config = dict(
    n_layer=8,
    d_model=96,
    n_head=3,
    n_kv_head=3,
    head_dim=32,
    d_mlp=384,
    vocab_size=8192,
    activation='squared_relu',
    norm='layernorm',
    norm_place='pre',
    norm_eps=1e-06,
    positions='rope',
    rope_base=500000.0,
    rope_fraction=0.5,
    qk_norm=True,
    attn_scale=0.25,
    bias='none',
    tie_embeddings=False,
    parallel_block=False,
    init='uniform',
    init_std_qkv=0.0818,
    init_std_o=0.0,
    init_std_up=0.0818,
    init_std_down=0.0,
    optimizer='muon_variant',
    lr=0.00259,
    beta1=0.93,
    weight_decay=0.14,
    lr_head=0.0117,
    grad_clip=1.0,
    warmup_steps=29,
    schedule='wsd',
    decay_fraction=1.0,
    decay_shape='linear',
    final_lr_fraction=0.0,
    batch_tokens=16384,
    seq_len=128,
    doc_mask=True,
    train_tokens=93370000,
    steps=5699,
    dataset='wikipedia_en',
)
Each number is 50 + 10 x the weight over its row's rms, rounded and kept within 0 to 99. Layers, rows and columns count from 0. The size before them is the row's rms in percent of the matrix's.

# v: layer 5 attention value, 96x96, rms 0.0927, rows 40-56, columns 0-95
# o: layer 5 attention output (transposed), 96x96, rms 0.0687, rows 40-55, columns 0-95
v40 099:47 38 62 57 48 59 44 62 39 65 61 53 50 54 38 59 42 59 43 35 48 55 32 52 65 26 50 52 49 54 42 54 64 69 28 47 46 50 51 59 45 59 52 47 49 45 38 47 66 52 46 70 51 53 52 48 47 50 51 42 59 50 63 60 57 49 74 56 38 65 47 63 64 25 37 52 67 35 53 49 55 51 32 40 32 53 47 56 51 63 44 51 39 41 54 55
o40 096:42 59 54 45 44 34 70 54 23 47 49 45 49 59 43 54 37 63 66 58 60 54 54 48 58 55 51 34 44 35 54 63 40 50 53 46 36 37 52 43 60 55 37 47 42 57 65 47 38 47 48 48 33 43 56 35 55 48 63 64 44 50 43 31 49 47 55 55 65 45 52 62 47 43 60 73 61 53 68 57 42 36 26 71 53 53 52 40 50 53 57 37 54 56 59 51
v41 101:57 57 65 31 56 32 60 70 48 47 54 74 40 40 55 55 54 61 44 56 40 50 69 73 52 52 46 40 56 45 52 45 38 53 70 58 61 44 43 50 48 46 48 48 31 41 34 40 43 40 58 53 50 43 50 34 61 51 55 54 60 46 51 53 50 49 51 45 33 23 46 41 49 49 53 36 41 55 47 32 67 53 37 41 37 62 59 49 47 45 45 57 44 40 61 63
o41 097:57 62 64 47 51 51 43 57 54 42 42 42 56 40 36 62 70 48 41 42 65 45 41 47 57 61 55 51 53 47 52 47 31 53 60 59 42 57 48 55 21 46 53 43 51 37 63 50 42 37 46 61 56 59 45 62 66 49 54 43 34 32 44 53 58 54 26 63 48 59 55 45 65 47 48 56 56 71 45 36 31 56 35 43 40 46 56 53 62 56 68 64 45 54 37 39
v42 092:39 59 41 68 68 29 71 49 71 37 72 47 67 41 73 58 54 56 54 54 43 38 38 56 36 49 28 49 67 46 61 44 37 35 62 38 49 54 35 47 34 36 50 45 45 58 56 37 53 47 45 66 54 45 47 50 46 43 43 62 62 59 44 46 55 57 57 44 49 44 54 49 61 49 53 56 46 62 49 44 48 48 42 59 56 60 51 52 46 36 55 39 51 39 54 61
o42 087:49 56 66 69 57 46 39 56 70 44 48 49 41 40 43 51 59 42 66 53 52 38 53 47 54 55 25 65 53 44 63 51 60 20 59 54 64 50 61 52 56 39 55 48 46 44 38 45 48 55 56 49 49 27 45 51 54 43 37 50 47 54 50 52 62 58 48 60 54 49 33 53 36 62 58 51 62 53 50 50 21 48 42 51 47 63 67 66 47 30 49 60 42 53 40 34
v43 091:65 58 60 58 47 43 25 40 59 34 50 42 46 48 42 56 48 41 45 51 48 39 42 46 55 43 45 36 50 48 56 47 41 37 40 55 33 77 43 36 42 41 64 46 43 61 45 45 42 45 62 34 75 44 50 47 63 71 47 63 61 41 49 43 43 60 44 45 50 41 45 45 41 42 55 51 66 56 69 64 49 54 58 48 52 29 46 64 43 44 38 52 46 42 65 60
o43 103:49 61 68 41 47 46 23 50 33 65 77 43 54 50 55 51 59 58 48 55 35 37 57 43 45 52 61 53 59 35 57 37 53 46 49 56 53 46 51 60 41 42 39 54 51 64 32 58 42 55 39 54 39 69 40 45 43 62 55 56 28 63 59 36 56 61 55 55 57 54 45 41 50 41 56 46 39 27 41 41 56 34 46 49 44 56 47 54 62 63 51 69 58 50 53 61
v44 099:48 39 66 47 74 60 41 48 53 51 60 43 43 42 51 56 39 58 46 67 41 42 38 53 52 52 54 51 41 37 66 41 46 58 28 37 66 60 56 51 62 65 39 62 48 46 49 33 61 56 46 38 40 52 59 28 36 47 37 43 46 50 61 55 49 68 60 50 69 60 31 58 51 32 46 49 49 61 45 57 36 69 45 42 46 62 37 51 39 44 54 52 45 48 62 53
o44 101:53 75 56 55 48 69 65 65 37 43 62 49 46 68 53 43 52 49 56 55 46 48 50 45 44 36 38 51 52 48 37 50 61 43 44 42 54 48 44 54 52 52 38 39 52 59 66 50 48 62 46 49 59 42 52 46 49 47 55 43 43 44 31 52 33 37 51 31 34 48 44 44 38 67 68 53 48 44 61 40 59 76 62 59 41 56 62 53 23 35 56 69 50 59 41 46
v45 090:50 47 55 52 55 44 48 40 49 51 67 63 59 44 45 48 61 34 46 56 59 49 55 53 59 62 61 46 32 51 41 46 36 74 40 55 34 53 39 60 42 61 61 72 61 56 29 58 45 49 40 57 37 52 43 62 50 50 53 45 46 60 68 56 54 49 55 58 35 44 67 32 47 63 48 30 57 50 36 54 59 69 30 54 52 53 54 48 36 46 59 62 47 31 46 62
o45 096:63 44 65 48 29 54 60 50 41 49 42 51 36 59 37 53 41 59 44 45 50 38 44 57 53 64 62 65 48 51 47 41 43 53 42 48 59 71 53 69 47 44 50 52 59 53 50 56 42 65 30 51 41 55 57 42 57 65 54 58 54 50 28 44 69 49 33 53 30 57 61 64 57 34 46 45 44 47 62 59 40 67 53 51 52 35 54 46 50 61 40 44 20 45 59 44
v46 085:47 51 60 41 65 48 57 43 52 43 67 51 37 31 54 59 52 31 27 48 52 70 58 72 36 47 59 36 47 41 52 62 51 51 25 40 45 61 62 38 65 51 46 54 33 55 52 47 56 35 43 55 38 41 58 48 52 36 63 47 52 59 46 66 52 47 35 45 57 42 66 56 60 41 53 51 46 32 44 68 50 43 50 60 44 47 48 47 41 50 47 66 53 67 49 44
o46 092:54 40 52 54 51 60 45 42 58 56 45 59 53 55 47 46 50 36 46 57 38 48 21 50 45 55 59 51 36 57 56 35 55 56 37 40 74 39 54 51 49 65 60 45 49 55 60 55 36 66 41 54 54 50 52 52 56 39 54 57 46 26 31 36 42 42 44 61 56 55 55 75 40 49 38 31 47 65 58 32 55 55 57 55 55 56 47 32 63 57 62 55 70 43 50 49
v47 092:57 37 63 42 66 53 46 61 49 58 57 45 41 63 42 49 65 44 38 76 52 47 53 61 57 56 52 46 61 48 51 56 47 69 31 74 38 47 30 54 48 57 57 54 46 43 62 49 68 59 56 39 38 70 46 42 45 52 53 45 40 49 52 56 61 60 55 59 50 37 40 67 55 32 44 36 41 53 52 46 51 60 52 39 33 61 73 53 57 53 51 58 47 43 50 34
o47 090:62 65 53 49 56 41 50 55 44 49 32 54 59 42 35 49 47 34 46 54 53 42 36 50 38 47 54 51 55 42 25 55 51 59 51 49 41 45 30 52 42 48 40 41 49 58 62 52 69 70 49 49 56 40 69 43 45 46 64 57 55 43 57 56 56 51 42 46 69 69 58 39 61 41 70 57 41 27 55 45 46 81 38 59 46 52 52 43 45 48 38 43 60 53 58 46
v48 105:41 43 50 47 51 42 58 60 46 30 63 59 63 55 51 42 33 53 62 47 62 44 37 57 37 46 49 68 33 52 50 50 49 49 56 43 66 48 42 43 38 46 60 37 53 66 49 47 36 55 74 50 74 47 51 65 70 57 40 54 59 56 60 63 44 46 51 46 44 54 42 45 40 54 63 46 52 56 33 46 27 53 53 64 45 35 52 61 30 56 36 43 55 54 51 36
o48 102:53 44 46 42 53 49 54 40 47 47 50 23 51 38 52 45 45 58 46 56 27 44 58 47 45 61 34 62 54 53 49 31 59 45 45 63 51 57 75 43 32 68 48 54 51 31 53 46 61 36 48 58 56 61 35 52 26 68 39 53 43 66 41 48 57 59 54 64 43 51 62 58 67 63 47 46 37 51 50 43 30 56 41 52 55 61 61 60 54 40 52 49 51 56 55 59
v49 107:55 49 59 55 52 45 46 43 57 45 60 51 34 63 46 50 69 34 54 55 38 50 41 41 66 61 47 49 40 69 42 55 32 68 32 50 50 43 41 48 57 62 54 32 47 43 47 41 53 33 31 69 36 41 45 47 54 52 36 43 55 36 62 62 45 51 50 37 55 72 62 46 55 59 44 46 59 50 51 52 30 52 53 53 74 67 62 42 61 50 51 53 47 40 42 56
o49 105:41 39 54 55 64 37 52 45 44 49 29 46 52 69 61 34 64 69 65 48 70 60 49 54 42 29 62 58 52 44 46 38 56 46 52 53 53 47 59 48 51 36 54 54 51 66 37 64 40 60 57 47 41 47 54 45 48 56 47 77 54 44 54 28 46 41 44 49 46 52 41 58 41 31 51 55 38 58 49 46 47 48 43 61 55 32 56 43 45 67 54 63 43 65 33 55
v50 093:54 44 50 39 43 52 66 58 48 62 46 39 69 48 52 55 48 60 55 45 43 39 60 61 55 56 55 45 38 66 60 63 62 29 46 46 23 48 60 48 62 73 45 22 44 52 45 56 47 58 41 48 48 39 43 40 30 54 43 43 41 65 53 33 47 49 53 51 46 55 66 60 52 62 44 55 57 63 64 42 46 47 42 35 57 49 37 52 38 52 64 43 60 42 50 70
o50 089:26 35 44 44 36 46 40 76 40 43 62 38 38 55 71 65 59 48 59 28 54 58 55 44 49 60 53 58 32 54 43 49 50 47 42 50 53 57 45 54 57 67 57 32 51 66 51 59 46 50 44 62 28 38 37 65 60 40 55 53 54 58 51 58 40 53 49 46 53 69 45 32 52 54 32 47 51 51 63 64 53 52 50 59 45 59 42 53 50 35 48 49 47 50 57 45
v51 094:50 53 53 46 41 67 55 49 44 40 44 54 46 43 43 49 42 62 46 58 43 56 41 47 42 77 48 45 54 30 43 39 19 45 57 45 41 46 44 65 64 57 44 51 53 49 41 31 51 47 51 61 50 51 59 59 58 74 50 59 68 42 52 46 61 45 60 53 53 64 55 65 50 47 60 51 41 47 42 38 50 65 54 41 47 62 45 40 58 56 59 72 35 23 55 59
o51 090:63 49 57 37 52 59 67 55 40 57 39 59 46 64 44 50 71 53 32 55 45 36 53 50 48 41 56 56 38 42 63 50 50 35 48 57 49 42 76 67 35 22 56 35 53 61 38 57 41 52 66 52 50 42 46 53 41 64 45 47 47 44 57 51 50 54 45 27 46 54 71 54 36 56 44 46 58 57 55 40 49 60 33 53 66 43 52 65 45 48 60 44 51 51 39 46
v52 091:57 36 61 61 38 53 38 41 57 47 41 52 55 36 59 43 47 63 59 56 56 65 45 75 54 41 51 55 58 32 59 47 40 53 53 54 51 36 46 47 51 55 44 44 59 63 44 59 37 48 42 49 59 42 54 52 51 52 46 51 43 33 61 41 59 66 47 33 43 61 63 28 65 58 51 58 52 39 48 52 56 58 75 64 69 45 63 52 33 55 70 40 47 71 48 46
o52 093:56 57 39 55 46 52 38 54 45 61 55 49 32 37 54 42 36 35 48 36 49 54 53 44 51 60 50 48 44 49 52 41 38 57 50 50 61 37 64 64 54 62 64 63 51 52 46 61 51 61 54 52 48 78 50 49 60 52 39 59 37 53 41 62 62 45 51 44 49 40 67 59 54 64 43 69 28 47 33 49 55 46 62 58 62 32 50 56 35 32 47 49 51 56 20 46
v53 108:51 43 52 51 64 45 52 46 39 44 60 47 48 62 30 51 46 42 61 55 54 66 58 59 52 36 51 51 59 45 57 72 49 47 49 39 56 59 44 28 50 54 45 63 39 43 52 52 47 49 49 58 47 48 47 45 41 26 46 35 55 64 53 52 47 61 35 53 63 53 33 60 48 36 51 49 49 62 57 82 47 42 44 57 68 53 58 64 65 37 46 59 69 50 36 73
o53 120:40 54 65 59 73 60 44 64 41 42 49 49 56 46 51 55 46 48 56 56 34 56 39 47 64 54 45 58 51 57 40 53 45 49 44 44 37 56 44 48 61 62 45 56 46 62 58 39 55 53 19 52 70 36 49 47 60 59 31 75 45 45 56 29 46 32 49 55 51 55 47 63 57 52 61 49 55 55 27 36 49 36 71 55 44 55 46 30 43 49 48 56 48 50 49 54
v54 084:49 65 37 35 45 55 77 61 38 43 42 54 60 55 52 54 52 44 37 65 62 29 59 45 63 57 47 38 41 48 58 62 29 54 46 46 47 65 45 64 54 50 75 39 37 47 53 52 49 54 40 44 38 36 53 56 48 55 51 44 46 43 67 51 60 47 45 40 43 55 39 53 47 53 59 63 55 60 38 51 53 30 63 61 53 51 33 70 55 38 37 54 68 50 48 47
o54 094:77 31 48 51 48 43 58 52 44 51 39 48 46 44 68 49 62 59 57 61 61 59 31 45 44 55 50 62 27 66 51 44 45 48 44 52 37 60 48 40 43 46 44 45 36 57 44 63 57 56 58 68 47 56 43 71 58 74 46 39 54 52 46 39 30 46 34 54 61 62 45 56 32 39 44 49 52 41 44 48 40 48 44 50 62 51 45 56 52 64 34 51 49 42 63 63
v55 096:32 53 63 55 58 69 30 47 48 51 56 60 41 50 56 40 39 44 58 42 72 40 39 33 67 46 50 45 65 48 49 51 54 63 47 49 54 50 32 55 52 38 47 37 38 50 54 61 64 49 31 41 53 61 40 54 61 53 46 40 61 48 46 47 27 55 40 47 29 67 56 56 35 51 52 50 52 61 50 36 46 47 48 44 64 46 53 43 69 54 53 67 31 37 43 49
o55 103:42 53 51 61 51 43 60 27 73 56 45 35 54 39 55 57 48 57 58 52 43 34 53 49 61 47 69 50 48 46 54 55 55 47 39 62 37 39 53 59 50 37 56 59 74 71 39 39 31 53 56 36 45 52 43 45 33 53 63 54 49 62 47 36 62 53 47 37 67 52 39 70 50 46 46 43 54 43 44 72 38 45 55 48 68 39 41 49 42 50 55 61 50 48 36 47
v56 111:40 49 48 57 64 40 44 37 56 51 46 60 51 55 64 31 52 27 67 57 56 46 25 37 57 54 44 46 53 62 44 42 69 50 36 35 66 55 41 59 41 42 62 63 55 44 52 44 50 75 58 58 70 64 43 35 42 60 54 45 60 59 56 40 40 49 41 41 47 66 52 49 46 52 60 46 54 59 63 51 39 48 55 45 52 27 43 48 47 43 53 56 59 38 39 45